config.yaml
num_hidden_layers: 16
hidden_size: 224
num_attention_heads: 7
num_key_value_heads: 7
head_dim: 32
intermediate_size: 896
vocab_size: 8192
hidden_act: "relu"
norm: "layernorm"
norm_place: "pre"
norm_eps: 1e-06
positions: "rope"
rope_theta: 10000.0
rope_fraction: 1.0
qk_norm: false
attn_scale: 0.177
bias: "none"
tie_word_embeddings: true
parallel_block: false
init: "normal"
init_std_qkv: 0.0897
init_std_o: 0.0159
init_std_up: 0.0897
init_std_down: 0.00793
optimizer: "muon_variant"
learning_rate: 0.0226
lr_mult_qkv: 0.4
lr_mult_down: 1.5
beta1: 0.95
lr_head: 0.00867
max_grad_norm: 2.0
warmup_steps: 200
schedule: "wsd"
decay_fraction: 0.786
decay_shape: "exp"
final_lr_fraction: 0.05
batch_tokens: 262144
max_seq_len: 512
doc_mask: true
train_tokens: 843900000
max_steps: 3220
dataset: "wikipedia_en"
Each number is 500 + 40 x the weight over its row's rms, rounded and kept within 0 to 999. Layers, rows and columns count from 0. Numbers have three digits each. The size before them is the row's rms in percent of the matrix's.

# layer 4 MLP down, 224x896, rms 0.0603, rows 0-113, columns 504-559
106:542508532472525523519533522437513528507503525529533476579484472524493549412418478530511494510526500522493510436510528479463520450537485482497464490514541556586591503505
098:480513475483508516461456494427521526553462479508524499446520510483500428508454487458482466563459479528450543463544469498507560592475563538481521512440445515520493496475
101:483461539479539472464459481496613467426450505491506520496517496515504559410556487508503475471515445440468518457486509458467491512467464501442601589475566535474526519437
103:501509517489536424473467540426553581519484510498455528581502472498506522484479533466461507478446497439516530531506487487473446444494406475467438495454488558507525537488
099:465515513466532529463495534415444453455458562533605580501510466495499525451497594440526518483541516560518483501552473473485490473430520468521501498472539586517544504487
096:461458506488451464504507503564553460573468497498505508525383533538495496528521475491470592459554534467506449525531427491504521586516497465494484529442577531533462579559
106:490531517556456487460495565514414494487482496494468526449565576499508568539538474494504521430502472529433525563502477554487526500531469494500480475534460406475530450562
097:498499519517498518523443468496461484501444510533497561460443466506510531522504520459503419538419522441448490492474447509510545519441511505499468511459537552504492530521
100:530521477460484492491569536508549449493504497576584523487532508523498471510529507476460484563518499555490456440504493442494488512486444495614481484414511492495554465406
102:473439473438499520516487536451511555460505486537449485572514569533503450469500474425495503454428523471429441524485481480500531439462555521515470526534433506512467443500
097:503441476513471483499488496509602501549514503506484443443404489523487505436492502463472509435559451430567486545495509488485515548514557541544475481533479496517498481583
100:432418505495495475508492515492503470546439521524527533407548493473507523419474463569548465542525556522474513419472502532518490496498544578503435449482583521446482399558
100:501533530484467536516471469499531506521545490528471450463490515543497406331509513490518535427488538536414533512489495551465497545552536535506484510529511540478554615509
105:528468482480489505542498494506463519540482491604543505506449514467492520540534435504505495451541504587466494458474491448553519457551547457503566484533441477527466489556
098:540579538499500549518468547482477507552486465474504433414565501500473462507511450457528514484571501473470479481508523474503495429550452524549412480478510500516413479488
096:506530496447460475511505513504408451463534489540527465514556559534522522560516488460514494526482520537516486547492555539480511477464442480557505556481469526580496544474
104:486494482530565433477465530440542450582519525518493509552454445493513585420495464461508543466466464506394461570494475596492501544507488516543494520522550637425550533599
103:532489451524518585431499527503432532528511458501516506499465437507497462422492553500476472445472583493572453450470526483487458566467478453471479508433580382452474466445
106:453535510562423458470392551519480513504512503502474445471480509528519487573465527513518588514501560462479535474519481567540569441488503515488489557480561348518432460473
102:467444480520500465556523445542495497520496487476483537522508548475501525410484463483478500390505484521562517572470508549546501446586459513495486525521582441532515554471
098:476462497547568489499517494519479463487519537518491474404542498486514475456529505473505520518594461510500479471533546450557492502476448552452451401468515550522458481488
100:469548452515491499499489515434472487495381481482506452609530531426516569523488444483503578487484492506487502487527485500512468434547510435453484423475498433519557548510
099:449437503501498488528446476530517449444447465514447441498461550499507482447502463551520475477407475434512474567453480492483541531529530550460566428528521553537522488459
102:527512436569481487460523424519591465550488505482460492439464511502501466554518533491475487458564481519446516556461480517494496522432520486482496489482533467487498478490
105:542534536611521501491474511429615465543435450510439474514502475478485491428495500461535565448540388530547539462444561527485512509447489508447485490529491462512438460378
101:486512494502524564440488470524533480491477455461466517517521460472506460533439558480485533525542527535483510521515507504519486416524550524508467556498504473389489521473
098:539585504569489515476541514465478521486516466562529507458551502535482585508482429461508497494516554479501491460531487596507473538464510546487529457509439499478519532501
096:514477553537472458488514396508445497457501446507567470435492571444477444522507487535532491575477555507546494534506522460475485478437425511490574466490565559366449430450
095:547574516504496513544547509583537516483546503443543456460507582465485507461504535464496501473526515535517507533511541537519510464438440458482432476596536471510491564524
098:455430450487522508593571451461495468497539463519507573495522501490466499510511494533483451526506547517513518489522519431510527525557427447525432492555408521482463556451
098:483480510573456608487490498480509416503543462446452523497569473536495546523540515465491419554522484508558494514429520397438535518530525481536493483483588472490618500519
102:538485516514545537500570519534521532435586522536468501444584544526485484518554480504529456567520534506469512366453464500482501502561547465519484473456510522432535480496
101:486507514558440486485565527483502506445470488526523540476513466497479535553490486488530434474524441470510531449484462514518471602493463534523465387550505492539433451424
101:514519510567536446470505486532538466458544481480524482543439468562488474429533482472471500500496523508518455509510416560468514443454522527533541553464490447583502512510
103:437500464520496547495500465538550508470465462483491469526469577510454557553507484505492494472543465523453516560539477473483479516512477468522494473520555480546484537506
101:457434425466525437535516543421562423444489516486478557538509461479496457565517503440495501526499487514485564422514520506496532541527520514488517488478472519519516499475
106:463446467503481394450478445516498447459564485459464520484489516523488465575510475503479479459496492464517418393461494593486490484481425548534503496500503460518485505473
099:571520525515517493530491498446524441503534513499394477521463505511540492477567515484543496551453474413531533482536531572464485475462479461565524448468497525454535473428
105:468449509554505511495473493511389502448525515567544486506527491424493518565553575517499459544503455526464476523462484477520498521493557558515507472546534470506504488408
099:496470495545523454512478479533542483479483481512526510536530469499493491510523462509472472441539480524517538563496520492476502482530517488552476510481512520429554551579
095:484596485545539421541510493512487458474515498505547483510506487506493488475457523483497482478457511585514461486548471528513477431559415468483521555518518528578481453472
100:428504492476532592468555512536535506561487451576596557454522488494488577507426517417469440481487498496429445539471473515513459554539509497541442494498510493429506476477
103:476533497462443428521501568431507548541529473566566447492523527513539495432477506463539428491491476496483485526493497461435446554416594542507532529485529446474505508462
101:490547519545480535477477488433496459497448533473549497466524486527502480530441487483508517521510467551514507474556545525456476477457484511531557495484530521464454487526
103:495482501428422481488563471558502462508551503467560422489489593430506498492511478475508438542459512480530564551581482524542511397498485530519504505491515512520466473497
100:515442509524492547500471538488545468503509509496423487426531442533493473592500497407459502472496507574558506496555518464511459460487542560469530473462569515505493452462
100:502533477552517568560535554527465497535574526548526510416513581464526521473454435528501524410530495527494501420523594607556450518547520562496510450487477437474527522482
101:506517520521559452498562522490521567491500539373529558465485463511465499517511528507504493415499514594528449492538477572532530492559504513487536524526524509483538506514
097:555520474539534473506493541463454493482387466464567586599531460460488539560468538464487471545446489525478448538514437482492501498507484462525531461464479436497457577568
097:564482524493472495543458535562398473568520514461452472451456533546532473472510507492506502464492538453500431473524526489490486498430502555478438493524464473572541506581
094:584465411549527492462496493536476499520517497476520526464526535503484567538472499486525551476567542523481493544527497469545488546476490533536491498551560541592531480579
095:530542559439486489494501498492491514541502484523489489419528506520516541505544495461487508561502518520497493478461468532476514485484447541465493550503492492518393476437
096:553506522497473546447444486498487506493458478560589494530476460483524485506486552416512594420458545446505481635468508480454488529546536470457569493501519558534456586414
102:508514508449452518506486504547496486525502467500474470407409495489505547442486528578537545554498516555476468493468499547475483502493559472448507530508431469499544495527
100:527535510493550504502507521523491500521520494496477505470477448496490513451529472534539476500449548423479500566488502476539428473545500551518525437551526529446438524482
098:469472449493511472502459520514517480465519496544515555501451541573495524546534568589527359603561483449500563578550499449516488426445514512459504451488481499599476516500
100:532508520563494509503548501559528487449523516446500453547512478505485570502497496507495471540500462539582489540495471501515509542420521522509492524563515508458406513577
103:560529517429440576498512574502467534558476566475501521431499519502520447574484484555539425458466492497518523473469508483508478553525511473474498476514484521524427455474
104:489488538478501488472491517511462565567489504519499467501464593523493482570532463518522468539480511474427549538532523515519530528504488524544531524461492460465436541528
102:535487542447477503511515549543460531488544523498494481511464441487535505515591498483532466480453474498453504538430535482528470544432477561404499498393557453502562484452
102:442423478487559529456515479529495491474501504451488484454463458476492477497521475524505471449487524473531491458509478511504428496461459469491548479529521445411525498574
098:459488473508491503535494476554469570485503501514467527465471466494527518508480477471511431461479536496463480494470511470497522497541547454534466497495486473587539486480
099:507528460499490560444486506503459523490550499543468470461484524476477475578525530471489550445539525497486509506523519562509570468515490450505531514466442646421469517577
096:522495501520507529436483496548543492535470535522553537602472537528531478502424511498499496518529482516606461491458457471466444546447455554503501512448453518457525479531
099:540533532507559486556475477527529515494566502571527470549533537488485487472462485464460524505513460400479488559561448528581607506454507508463500531477480477569533483524
104:501505488535434507452520520494542568491490486509528426455444490455501417497516536467470582470463517540498460576545491550511517480496491481510515507434428475495620520542
100:535440519494463530449544524516497548464476498508505503531598493517507525468523459418511520504449517435431495526568500474466475446508514435545438534497493445534462514471
103:500426524477485506533507533546463521450481531412467548490443500480495488516491501533516589449472454515477501483484512464489506551424414500501464564456516532506512525544
099:504497576490493496501418520531500504425533529470545456511499467541505471502489510469492530506552512460484461539513500628536532533508634467492415567491572424502566576551
101:465514457443494532481434544423552502503525560495425478601500472488496493399534464560528583499450542514438500441489481565467468508481555490515548492549491441507452518469
098:486511539478495478484552481569471546500472517494550473562513485466495542499503521465503541526461553482479446505521529400451529438498482598582466496540426507540565510529
096:469481499473549534509522480527567547556496480486465542522458396448524503523478503509503429575496477543462507487512558558547533499504483509470567505452496524531473364461
100:491507436546546431508485525437468536496483532504527502527551523525508464538471555587493515565542544494526445533461484504490460411601526564497462481445511434478501461509
097:516453493519507493508468481505406439448450482477536437527531536544487562521546491438492423534543544553427510488544522523509479541523487519551454439476499525458505419530
099:482565529480516530496522496522454494545537526552462416612511469472543391465509516468530509453495421441508532410506498523492546484552527483509510554522566571500492491467
098:467473481491492463531457540541573569531482504517474520539491459441495513539532491519499465534494479425564495543457503440504500531477505521487499471558497405431445437458
100:514472534494501549469538513521494532492515501459576488579505494462476459486446551525498506440509484552480524466446533575514457488553484560521533468428592495488471485522
100:536540566509549453542491496486473498517501476539497478505463520471497544523481543614499511455539549516594494413535463544489479525404452546540528458545522539484540504507
098:553510486508486580504536554546566479477508494526500556504495504544458552556474548483450556538512486523518518525497509565443461543434523481506495458474477539524505502511
097:481519515576518539502481529538502534475517474582562501379505541505516491551566527486510552565576450461477577515544521379457515476515518505550382462552492471520492527479
101:506534521477535505555551565441413510511455558443474513540431479511509461476506451423554477522468419542514459482517506508561457558500446557496526444452583503509462466467
101:475541507481467551520494470586435476505493502535446558441574510552488534506523518582502442448501579484519543429521523505529529504470539473518505511578501513372477530487
101:533491557531489562456553562461450445495477541601493472503436511549485455550506519513504527480512544460531450646496488460481494448481434494528487516525412532506527485493
103:493539485448550562480492517514479397484523516522493516613468465482470470503531514516521459540593478516440541497521424503446411519492482441495494477485478526481492566572
093:564438504564404492513526560497500454510501491435445499406537538525501471549434494467467459468485575537512547550505500459491510424558467454481435529553576562432482421468
100:455495510476486520516521449506478458472515472421504578421604553499481498469511528515481436572497474534505507558495491556504470503497480492555577496450487427523547502471
095:474496511553533503507462463493381484525515523502513568357507513504499425529543514444513537466576566454555470546519528527530472504538477452520539524553501490462475463509
102:522546486500528621497450535508481524439512478464502483513518520510519506484514489429488518497516524479479470396519476560454512472561528473476485588497543528427540516518
102:467466465469522480504502472428496489529520512394597560520528465520501471521512495405470495468466497547458451491478472397555487427502465495561462497460510459437466557513
096:480502500546547483520532458530571521486475507446517507525458489567493432587489518375502451501541479514481539488471488490463550553502447495537601486495497490370507556442
099:517476504447447511520521454518532458559518472455526461548492546491494544501466462430511458569461466480506470502464498490559472515460579537468410484519506542548384483517
098:438499519532484417543486531514487575458430560471548473504477495545532428605537472497522486570497526526481517535471478493469504526536441503474606484442529492431469574394
101:523531503516520403533541485428502494552421525507416471576444443474514544530471542509509474463499567519455473613456409524479551570484485481489514485524486509575403520482
100:504480452507457492487519500527501539557510501457505526465509482481497528505497488558482545487521529545413515511443482495547529486513510475563470499551553534418433506506
098:460469459453486462470501496499555446574477456428543493520459467551501474488511522469505427354572501432447505487514521486466477473511508481512568594562523458513515402511
097:555480539500504468493473413460501507491506508522483539422505573553506544593537512555478569495494528505490491530483525547490541432496535451483532509546486525558514472470
100:528529485556529550467415522471522443482528478494458560481559451572511499428501512551477496515481535498405540478534559485525524441530523543528458522464509442634509465496
093:494532472502517504513475553468537513493494538541497519459549477422513462421407483480493499570499494521526549565494480496520408429534511503496521498479459483493497528565
097:528518494499475470524561521569447551380501490539532546487488458520494526537533522458425533572455539527517484506508552484495521541532498442415586526463510484549571506555
099:464484442500440475498468484450484498467514495442548574462581561531497510536486507399545477462486535517553556451519472513517515520494481496495543530362550490431579524485
100:526534481499487430502524484517530463497499502477499500447494474496493476443483496556508500517484516461463467411485518493511566506503474516562480488498532567551480558503
100:447506532484506485510576498463526547581515502554527477496481451513511538484519521454501475577495551463547488496539507436475480470484473492526524493495464436547413532544
103:429547527537491486555462543505528482486507475424470474477550473404484499536525466595531600560491457486411527486503539572501524456498421507490432558448468481518576447416
099:490493527544554498578531433465569450503519496528576560437531554459506569498505507538539497554515516461493460564475492426530477492559506527548442506457589506544520567396
107:541551500520490521529470531521466447473531534500525533587467496512515470521512482516504509515477513525439506475514480577469505495451554533495477544518432552537613504525
103:487465532533514436536538522411461464459483505417501495457433500507509510477485497471488538549498540479569502445497548608462512499464508440470487499473432404444515510443
097:500487475478443456575471445517500478521526477515479482521536492501477530500489501494502546465508568605551484517472508489487537520492419533453443446491435439535562484587
102:425397434485526533502452571441492468507470524504451551524492545492492549455520492525463502457475528509510509480487504441470508441513433516481556502538411554528498517488
100:522521507510393540482425508497518523529501472522486437521497583460491495456501484500525412504522537478477521534520504530482489510522513513495513539579515469555505418579
098:504427474475489513477460466402579442462502507473487513591504429477483447533485473495491388474528518551513494550519459541515526563540500500497543458523597517482399459431
101:487500488480519503516468496506534504454516498458486478550560493529528491519434449507509465417490447484491505530565485444552544543511515497495375507537426450551518485559
103:509534502550534435470501534531522474517482505458435493548518490501478454547514471528474509574484469531470503450477495515496534522477440444485655491515476435421564523455
098:462513439418485568532535477484534519450479513463531445445501532482502494556504479523499517520461503526524517567507508524503522524485520480475543463529486420445543571406
104:538495501534519527499512412476494492544518530539532496511479480526524567481495491506461532534488462452421489497445498438497480484520508506468427526488521513532442507428